config.toml
vocab_size = 4985
positions = "alibi"
lr = 0.00131
lr_head = 0.0153
decay_fraction = 0.882
Each number is 500 + 25 x the weight over its row's rms, rounded and kept within 0 to 999. Layers, rows and columns count from 0. Numbers have three digits each. The size before them is the row's rms in percent of the matrix's.

# layer 3 MLP up, 1024x256, rms 0.0889, rows 727-768, columns 128-159
053:492562464517487491483452476472505528470515484439477478505495448478507484526529565458504508501489
106:525482518504467555557487493510465507467487470516513478503493494520472476490510510507460457509526
075:501561551480537497513495459517537535500494552487478500522484474481473560525507545526536496527543
098:476434508493536489487490522508558504513457486516514485519477519482462523503473492503518473478503
128:539464506513456517508449507509510505523470509510464502496514535466505536482502506477528479484555
112:520497479456474505503489489509543446504563481495485469507525467525491550486474497505532491495521
153:482536496478426489502519490492500505527494496552534527488513501486499475495518526476527487515540
144:501476487521499515520493492515509537524495459505488492515503551499502507522452501509506526516463
144:502510492493468516501542559517458500453500468505485518487525503482473470486450540469476501501464
082:476480412464505471526530516516440526467514492520497522488485483532483485500492497523498508564476
072:508506481502531506507476491492494511518525505474461485509469513520501471473446516503542512559498
065:527467490499466528497519531512487482490459480507503527511513456510438513472492492490496452497471
085:552508556485540488492480500511481526547485495490497530474481550490535477509461458463504542494559
082:462501476483533505498529485466490456502503498499524492509466531506511510505503535501514462552434
090:486508471479463500475511531486484490508476509500501511474520518580522482513524542476475497481514
070:491506484503508475533437497482523494452498510478465472486517498534495502521480492490492468498494
068:518504479522476548473500491524514538527516517488488526496512530515443448509538445498463476507506
109:452503485447516536469479499467539488480536552474516500512498511485500480497494487503518490520518
087:532505512472466501476519518498502440450538452496542515497483486496511510522502521529448493508571
145:533521515466492488503533481482536503464471501516553512484494486482473520523473498496515475485533
047:493482480505480493525518517516524496466500491468520504511556511495420486502505463558530501541524
104:522517493493484483512487515494484524522446511491501516489475468531496506495506467479504479514500
108:467475493493496477512507547462466529493462521522477523516540542474476517509485505487506493455443
109:490516484550461480521488492462482472481493499508492471475528494532481533470510539490502494543506
095:550499549486525508501506484511502521516493488507499476529500494480491454495513406501489522491455
106:482546526564530513497453513512558514474495515489472499485498485444495513510541534459500469498496
054:517521499538484483509501510521486525496492551485499555487493520484460505518491533506546513457519
099:469504541492520527518494500488504518504485447500504494493474507557498500475489497504517479501405
109:486493526511484489503512497464493445466496453473545521470506488496535500523472501529501489455515
115:456493496549487463567500505546513504490499468523491493479473496530523473489524518503476428500491
117:531525494527494502477517472477522456500497537464449499491497484466489491486500479553505493523529
136:464527555506536495531460522513512466540481471495522515465498470506483518475504498525527474461505
103:525511487464423523501473468550480485487458524469535532483486508556471533555496494481509493524481
092:486553549532466517508466494502480517517499459530505482464480529466456545473503484507524516528509
094:523486523500480472494488482511505510524486501504523559522501512481456496512473490515502529475511
103:487501495479525505429485514551498493539476471530520484545477481549529520505555488472529530545507
125:508516524508484492477495462481462483508512536471544478480541523495462466484504537468538545501482
115:514524508466493505530501493517499513482509535484500546490520525480514519503543512529478469521529
090:468480492525533505499504489485507539471501538561502519517474472526525507514505469476504519489481
086:533496505526540509531454459505506493500463504496539544515486492501472492526480500489495474541522
099:542553551493498470460537489489522519530476494502513507503519533523498522500509527511489460515480
089:505456476504534450548543505514502471496495524525504509503439474526509524512510469488479535512487
# layer 3 MLP down (transposed), 1024x256, rms 0.0935, rows 727-767, columns 128-159
056:526462491511484528518486504534504514510507537539498472497479486498478500516481464517478515451558
103:532518499489439522540486452481503510496475467444501460500540481468502490505527516493418494523493
083:464523542509461480474498525512499457484558551493510487520465523466507486489482492517474504468488
098:532506539466535558515484490522491511484555532506511521517464475489519504455521477506469539500504
124:472482511525518498471459511491511466500515450516483513537521531483488475484507518480516519484488
105:511551464524510496521483489498511527497490524440514504531525490520473511516472504530513447530512
137:464525498484432540495465501506489511522517474517557478500503488499486486498534519497533474555540
122:489522470464535510562483464480528539457495524495470479523509528486536504477503484537500511507492
128:451534501513527539508501544475529523508515519516524494510511485493516526442502502487484521490530
086:493465495544452506486484471510532467496468472505545445526509529450495487508502490493495534492449
068:495473472489491478494481493532444528505491500480445508543489466481493494495489537514525494480513
063:526467456472483497500455511530525445501454498520529525532431471505471502480516480476459520513515
084:503481531486503471497498536492501487531522540517517496505471453473504482514500506484496509466522
091:512517486470510533446493518538481493542530517449524496492501504520508478494483524517468497511468
092:494537499503457483485479471522562497489527498547474511468489502524522509511480501488510526500540
073:501437548483546516470483545469478500542504474505500535511473464499519476533533494517492487497514
072:519535502510497582498524465522501499488524535471516477496468540482475485479495489502461471498446
106:480476511518483536508428488512495536489517498492501526532491457492511520521465571480482514521483
090:466487474491467525502471525513548476508484510506559473509507529475500511475480513470476503523513
133:516480494461503547480525495509519487478495476536496488482454510466519496503502503473444506528523
039:472508510504479487524496474478480498529490469469516500503484504422449544509504538513484542486539
097:499495548471545543455485511491537482502503509495498512442515516471469486462469505554453490534492
106:495445510491489485510535518483526566513485501507501506535514531484550482532542501488527503490510
116:525459536511490497556450504546510502568490460520470508450456466517506521526561502522510497498504
093:466491506524505553511520519473468501439528475512530518509442505517488443542500554527500531539504
097:486548494529541501489518518501481484489508519473479550500533502457453499500477494529474517522477
049:505499511516504495507447468494528484437548466473526501528463479490521467521503512508513511527505
094:496442477501475525515496502526496513460535521449546507516512494495486479526502508469489515491494
114:463526535519488480494519541466440466470488490527536517499438502498517470485503510517502524485535
123:551502467469492465502497497515466516503517516475527512596538498486492531497490496483513531483535
127:534522492481504484511513517496492478465517538508451498473461460475456481516477474500513486501499
124:501491525518516539498479491499495527487501496519542475462512524421464510505518557489548496497543
098:536529523501460532480524488505500421476452481483515510478477493526492512536497533511493532482512
085:518557519531498552543542472502501474528486510509513540540488524502482508527454513499499532548479
101:483488457544488494491529476452473515494512520497513498547490490514489422498510505498543477496456
098:509518497476486485493504453512518513519509495505496478515513504446513459478483528517475462499481
127:480513504509495498490544498470466466501477505506456497497524478543509519494504510527548507509502
119:495577477517518487539485483528481463509523472488533514523509504494509526519509486534467512459484
089:479506483511517526490517500477530529486480480528492522483498511521514500508533500471487468471509
084:501533501457491486487473508501485496509530501480511539550515468507506476499500494528503535507495
091:494529537466480550437503477500492492489477473517498453436517509547503491515536505510528528507522